Weights of a small GPT-style language model, trained from scratch on English Wikipedia: untied embeddings.
Each number is 500 + 40 x the weight over the matrix's rms, rounded and kept within 0 to 999. Layers, rows and columns count from 0. Numbers have three digits each.

# layer 9 attention key, 128x128, rms 0.0919, rows 102-127, columns 0-127
473467503500462532507500485504477471465515488513475574442517445471514550534498442443499424518485506499538524565547402557502484507527519492491510501516520502513590536491477442566489457506523466522486478539512575439486516465503496532533453494518514442577484484494469444507598525513520528492444475502581538499500530512434480518456489429505528497491514423478558513500484457570506501511532
431439540488441522444496444435555494510561449521427544505523507489453537537454464408505470463488507459550491530577419412419501533512509458516527561554546510467472525557430501494491523532528534518519515605533470525471543484481465494499455489485584492491490533521425447543511565485543494501501468494509528527543524503431508525480505442497548450448539505436545457479501525543554584518456
513516456437513537524513559544524488496562495533493453550497488491498511454475502490551581579509497461573453466506565524514517479454515493512502533492518509582487480486504528492502501498475512517483555456539487512527485508436495452470479491530503557443502512530552511485418517473451533537541534568453425520496566489531518489510446507499485491546465574452443505488556533462515489525548
547489524545515511509535439430515494477547471484535437543458527476445493464479499440506508472525549568422463422519509492565487493478406506497508403405476450517471539530553470490525551436523491509490544521531503451518459526473458563469510448596480569451548538523532564508492502526557540486578547464484436519552460402492531480517543494488456474469539480436528513466468459455517476512542
428517537504453497507520502451491562469511544570496518483557548484467539457420531454576568502488476496490489449522532451517477437462459404511422573551556441488518524478522550460468512557532485499446504478467513549445522577451560469455514476521441515445502479530523492489503475467571463525522484550447468440541493506568495517540515511509470487586536473551477477472522463505470507488506
549519420518547495519423515459553513435532455548577446511459478526484474484536491485524489511503541422512497538540533596488484519532565505466509504496428511504524434532543492508467548552503512468477536559458475502562523512532494430442469468536523579424531480561507470447444462482532521527498524526454453497559527475510425504448529499543430584575476477461533440462509503475519501530428
544543508528505516421485524545535510463505461537526533517521478414462560535556542545476402477505534467542477504465589557478462554507564455509519430519469522432521519473535536605523430474513492359539460464566557522530463421515499565515380484543604499545493447623543431516562485431574557474415511521536536473500519551485510548522486532514523567487486598451518541584385523534547482493370
569459479517584512464486555453447501498492457451498453508461504588452495427488558539440500441521487429525547516514486489529423493454506403489478496516470563448488509509438493527444592534520549481569491493429459645455539493483454535502458483570533472539525475482499558497514450522477472481498485560566519484504455444506537482561456480620453568580519517491510512454487489436519492600452
482558545495494484519466481375538439520559495543459542561484497551461517438446500425426497529543490426600468449428522524436492461504579451464532546469464471546447469451492543462509495527442493525463617508454515482505449517508606486518441495489531487537479493601477565504477552531484491509532588527487469501440532532466579493532552501456573429501475491532528502561587513389451497483523
462547538481581493516538519460580473538536518501551475512512489536535490459495476503510488586485456467544513441480539503478559536476499478495517620510453532476570534501483506441502531505510474511499552449515538472565524481444481457512494444508460512464496515548565525493379572500442580537485561611454437517471509487573517532576475468564537480517505504534453515502556515444488538425570
505476523608469430488485515508509438544523534446545520554479551602522450532518462466524539540480498485568553547512503475476435539418490584420417475572472547498511481391432499502534492507447458484475485435491498467539444405506534481519540460487373513508567449501573465567464463505452465519467529502530521447479473521512521460553440540512539437509552436551506519506524484477454435446520
514547474543554464448490495484463525503526477428552485487504574411503498494489482507510483482459501413443483410546564501504516531525481496531497488457419493543474456555533500456487607463502552434561478427523439488456522492585544522463479519523586520451516596525521584492470452559524481492520500443501457454463478472519525550536527536490506491531491483529459517461527511481598558482463
502551497528554514474511479509497544506488536437575533491474492424508502501500487500502490561458518478449531453540569498528500538531424478544486460444412481495514430529554488476554561478526553469490519435478532461520529471532509502456500509542519483489513487484550529529488437509502553483509531473496543448441439489483442520563506598467501482517527449586467508524461496525528443433523
468492501462430514496540487466525476591548549554419494477528502505518493468503531472483519489569518529517504530485423455479505475578509465546584536488479467511509561475472497528473464525512497522482537514537479477478484522444492550571490462473488447482503521531415419471554536479500463538499518536529488588552543470430508481486496424504539499503475517454506504498532490464495527506551
534502457473535469442446504441483532460528551448503517462512473408523528438487523542510504498479503404528484458518545479414507561505541499484539494500493450422531471520593493506487633453500512443443516472444482513527504516512506449463466538549558571486499525537554572494446456509540535458483532470497532380497462572529490502478510575489472443557514474534450430547508538568526498505444
495506514452539521506486496489512487484540455497508417487537512478482457448474528522453517491482502476523467451458497491461470390454530486478545525498508532510481455511544536501498526572551521470507551471500455499453524524482498526511513477522484556413503543474523577515493467520493500487605500540529364530496528472545468443538508557559417563474505529450496511489504494496485538527497
544544535532499498477525554488458502528495527464499491500499454449536494455574491529508470500438509432443564460513553569494476527516470480494461510486549528468467392581556511452518504443504543421522438449506510511543519484559556496461493530467567525494471501475514530504509510496552547488475457454527498439461449569509488532552548572496426520459556471553443510490451450579517469439428
523525494534455451479487487522475507435465537478594446542445462546404497467470538560479497503496468560425471506472552438441472477438485476447497488492481482562436465503507528429482541461553557518500539486462440560439545567539542506447543517458452532409503557404589591545514437517499500473541502407529492487469523455531517498522488597476423612447478581510505458487523529369506585508401
493482504506450532564540531487445472493522444532450431452467500549531548468513533445490514456549504544502499523472330492558471427485467511504467497490470505520578559489442415522470432508519474539572538564552548516519457516405478499505556536498463518543530516520495452557567520520592477481484407531483517497488516496465426486490496416481559438512504494467546571515548484482457465541607
549527536520536585609480489508468564583531515588490500495559492448517424508467537514505548470524432457496536518540522561558515483487512550517554460460445498431589444587415517546457434550473561527442444476434562520442522500477520544437455423515489548514533471576504443475587416493515406575424526490553556460518484500519453496537516456472473542557476511501459529487566449493476406477465
405579483443494487486515523400573496566524468516561476432467480490408563410495498473586460483414523553524511502449471493506571486523495498465513526519434524521458560468421484507524571491552480492460524528514461496515485516408518517508467504494489608451529585521480529506429536597533564493537541533428435495557509507536500580447483527499523473481456517449486482482512487477528530519529
542420531542510506487537509600532519571487497430499444557503524522550500570529466509461495500530468500463475452537467492482495526480453551510487493431506496419515482525486480475526490468488538565548564442483502512514504448483501538498537479552533408574480532493506415533570529445492490513417446557593546577439501475463522435617435497558516495453503516490522572473536497448517486417466
523537497505557585503584485450573497432563514541516476513536490538459483541544579594507536516480417531458490548494503500486497529506531513537508451502478560499591511610443526481479567543532513526521464519471495480454544524507404434485547421466557467474550475487539561518543474470450464529438521440471568587487422570470474511512437549530493496546493547451524522540540506422527533495567
476495520502462434473514528510514576502520501458534574523515576529504492528466463456516514455473496489509469526498492452495515514475457429596424510471501479472548571432502474450486513531527467455522547461531519567490419502493457587467564516585398541481469528515474527485572489432545514548515482564503541472456429528558531545450480520549462441596529529521474548500429486511504460432555
513449489516552525506597553566452510477558469524526459501503543526549502523538531580573526484503527492434522494486463442560483452517511526519441425475479539499537547484477481448474569444549477443528489461482468541489519484534500488485592444503533562481496432486528495489478513444572458453508458503463550514529454519503462563515551514517478485546560492514541468488513490489502466526481
445464498509446471410482431409560427479529593463472584488516448469448516431411474424469487501481512531521482530482533479502502475529542474502541577504562467527451440457411463438513494479469524466455534518476533522556536511476514485530497510433536447470513543437508543517487599436491563470460540539517481592446515542516580531496491489506519505476484523517495433508535506468511562540486
# layer 9 attention query, 128x128, rms 0.092, rows 103-127, columns 0-127
471511626509524524454504556446578461588449505497489528429524462538481479458557443465520457510503547511438546536550426458504453478567457540483516545515436513420405414463477501526523496559543527493594491587450525478548520407448496418502508487476501509437500451521479517523518391531511520449561493561540483434432562513506472528469463388478496447476427429427501498511584463497545603502490
520472552471493422543438536510524514534537548459451529513535448493511446536504496545440481484493463555501525519562588504517529506524571477471477514518513462501469485513581590556585501494538534521477505426484433455562585459573509548516478560451475455426444482554520570452471445448438538515551567471481540463550476530570535479522492595475483512470488496516454475524458449448461473448476
537494538557560426525510418420544503573573408401404442444488528449473441535525463552488495440553477522427549528517488419446503479498448441492507480510537447557588494459493498468525504471503497503580514471568439540463521429432447593506585531584548541494476504554470547487553492501527494539497543501428449488473476452468535539451537493544505528488484506452469479486400571519439523472498
551441499561495449539481460494437499448519551484506531486488471466431545476476406479530492494580502514491580492532522479529436520460485502547510480518588480500522477521514481571540423569508530487478479471399537474488495495482472510460456495496441466464542471565575595469555427442511480521517500518526576460466505472535491515512505541489523550506495535433518479470471524519525560461455
486510443579470500502473515443528476547514491454534490552516476453424457574515403458511485497498483511487510506517547576463444438575577480555486460507431441558462576493521486503468522484469503472508430487510480535525517481493503433562493525558488535526517472496387519520518472545526539555485462523486482496532444528531514536542581454528440511519560443473516407469545479400546450429431
516548480454524524527603548519516589440537427507610468476475522483426482466436500525470425465421426476532446480400476529632492533518539489568486432483392525581500573489454420533459526471465416505450461491462489500446509452489551515553461553519537399613580546491527458473535477515528544507527498508507532498515533515437542675498527469518430546497518566467529586534575514502514467460437
465579522529505520550459424481494448417522460519532491546498522546540458479547432439452505468591470521400422502501488498519531465519461564481544468533557550471492524453515464496432503473454487540490533517427485493479537436551513429521499513481476445497489491538543552545525418499574561526464498521493430479471564516517489439470565472536467503541525506425552450537512492389450436483476
494507444521541490534510525506530449527476456496578537537442580559534515515456497497510448475468498513427460459538539561575526520499612465497557457599501494415442444505498402598555541499506495438557583533467530554583514471433502519523473453502467473470519491506576451479522508502436524460491549516500446456490504460429519470533479545466488474526417426474423482471498487469501561408514
519514487554519462510505595499542471517504574526525475540499454541530517520512470422541578553458505458521524554471559539494525546485538530566508461537432475497506493526456477510568494463558511504505513460460530427578494398538536494580573451481439444429481461583573466508481498520449553516491527494500508528445443487520590438523460519493524500523530517546521484509486493543520517465515
403467512483438539510499528490506466543523512592474473484512497432456553516429529472439547429547528556486451530467479513509469495498490628469455544452492451479567501533523553534485444581584549524503499525513531477453479554448503451527428513523564511544461427522467525461536512513525413486417480528431487513588586522469455515425432481478542513466390533437532527542491506459549434590546
562502409548511475563508474612443565465459503422499463542501490525488495499549431466530522515480499433523541454549520526473568498532505410513508480498559534571497529424439480473489520418440437450478448424474430509457565461536476557548553492513484544475532530429535471501544475432518499534597531455513495477488454481537553466535520542506439573566556497550486471459524480542452489449441
567431430521494498565529459577441548467515507434514534569543514520474506545517463456510514560505509439565523477524513498518548519538484468481501515515566556564465530479409485479541541470502477486446465439443442520478515513539440528525514518469497519489522499467498452483505517444510530540557535510552495522468392499505567532517552510503508579499528516564473486494508530515492520511498
503497581510490495458485543481556507506455492500466519414474479464475522501447471544511482488444543543502513554473474539519485494446547521447495534481475472412533456504505481542481517584594536546553507545435544459502449506477505430486491458507509525445443479518502565492457500530541506496485534530506486570480510502483444525496431473473541465466435482484495507549476533466553558477556
485442442460488503525492445525448568484562427470577518533575513491526499513529502456507505513454498479520492501487536484493555584491479529447486492476500572516519503525405498546474513477479469480456425456518459488506511417507484520526490517487462509524558505491490469486456562466455485485552549483534470529504526477542555546529547524491498539445495521498516519456588536491525478496500
473502476514516512495429488562600473503533545476483483503475458471521489520578485527441506421498452518469517531537535471472475451530597428501473491522449406450468547523522546491547492470475512489523425456520484493523573421525477507551523438474567490478498522469498554536504507396509531462566475527454534516558457517529448514538508548478496426504506550479518432429433503471478464431455
538503473535419459492548457539476609484496434474585466570589566455476495476489553517526517469469454437433554483483507496474543539554488481551531513469525509571477511448459586472470519465431535441485479396532428542457478528513498522554580493471473448473550480507557450512504546438459498493572489472432533526474521474538482499457521504513483553567486512562509527495520508484523523543470
553448483594569525450434488444500430539529474508451525540490530496532496489477492556471488404630511548431575512542538473455484482448479442479562427528535462576424514515468561437552476514468503434520426449493462555486470514603482494468532613466534473506463451476450541488563484435534469494493504430420523487527500487540442501498501567521435485490590533495502500437484499514456499531526
492522504476524518494461451507403520498502491572458472518463529477486500467507532551470487497581490565439482496493432469511461503518461504502458538512517452444572464522487450465453445492549422488544561500507541553538543535482478508467475510454494559481458492504526551540563491512610518482510467530495468510497541489456417478467514458474545498533521474507525530508466506440459525582497
495560540417429467509508471502497473504494561494523457517513497461417535591450417522441490500484521510550446558463532594580478485478545494484488438457557492385522504537517496525398528478557511521498495494390499528492519558507516467523454456587487498490455462522498467457484455455479449600515451514465543488417493482486452548532526537458456518527539570509481452434532536384543501450562
484478456500549492456486480433508398544555504535506463533474427513434428458488499493514527452461463483503590527481510503456457536509485376474551520566422535556477451494414439510574536448557512483496514551439463444542545392468554541534523529490534526495512553538421532561496540441496518440484561569455527546553511560529488523482508527463549437458566511479547503476414479460548510477355
569563571472477565491537489552537571514502507499509539463591547523576476583482519485495511560536479442491451481482492513556595479504474498490484509398520567442490541463473495415518456455494385543536506470506468511493453473477495522557530526478497456468447455491597467472538563541521451526480470462527426517443544461439485477465490500496456479525521470578525564530534512517478483516627
521429541498510514440511534536473462572478523495487448534464460578451437495523497524516557564520495537507485697458511423491549461522535515427527435523507509537511484507482439443495511500596497543451477536563544495473465528570511420445530498412491458422428402461514454543469396471521476551489493490530468448501499453523544584552480489501460411481548531495466469492601497449499555530531
507451584492516440509591527515396546516508489518518584503473535489475558466515484537459552520569510523477518490530506470511474509503431497525470535512489558577504513491533476542536445575471465493492548471485560471518457441516456571433484497537427489535505536546514586514553449509561509516459503535546496560413463480529551483496461551522584558568501523532530563555471520462452475550541
552398526544479480440499439584430479515563519506475425480517551478474449512538484531510490483535418582541516548456494500419491531476466514503474519471482440512572520458517560496507529561530487517487491443531527531419501481528479529511553533444454449493489500574504512513488501526535457504467516482534510510513508472539486507544580463578460460523572531454519523539542457451470464510462
406470490482553485467509508477481429532533463497530531510552534542472499549462487483578479479524568500512508476521487471529523548561572564486663444536514584539400446491461506510526479542500468545511477501422473431577490436497502461411437448484490429484502463469555478544474544534440525436539543507523436515482481538474510469516509491506554573446445448484486524543540407591533597494525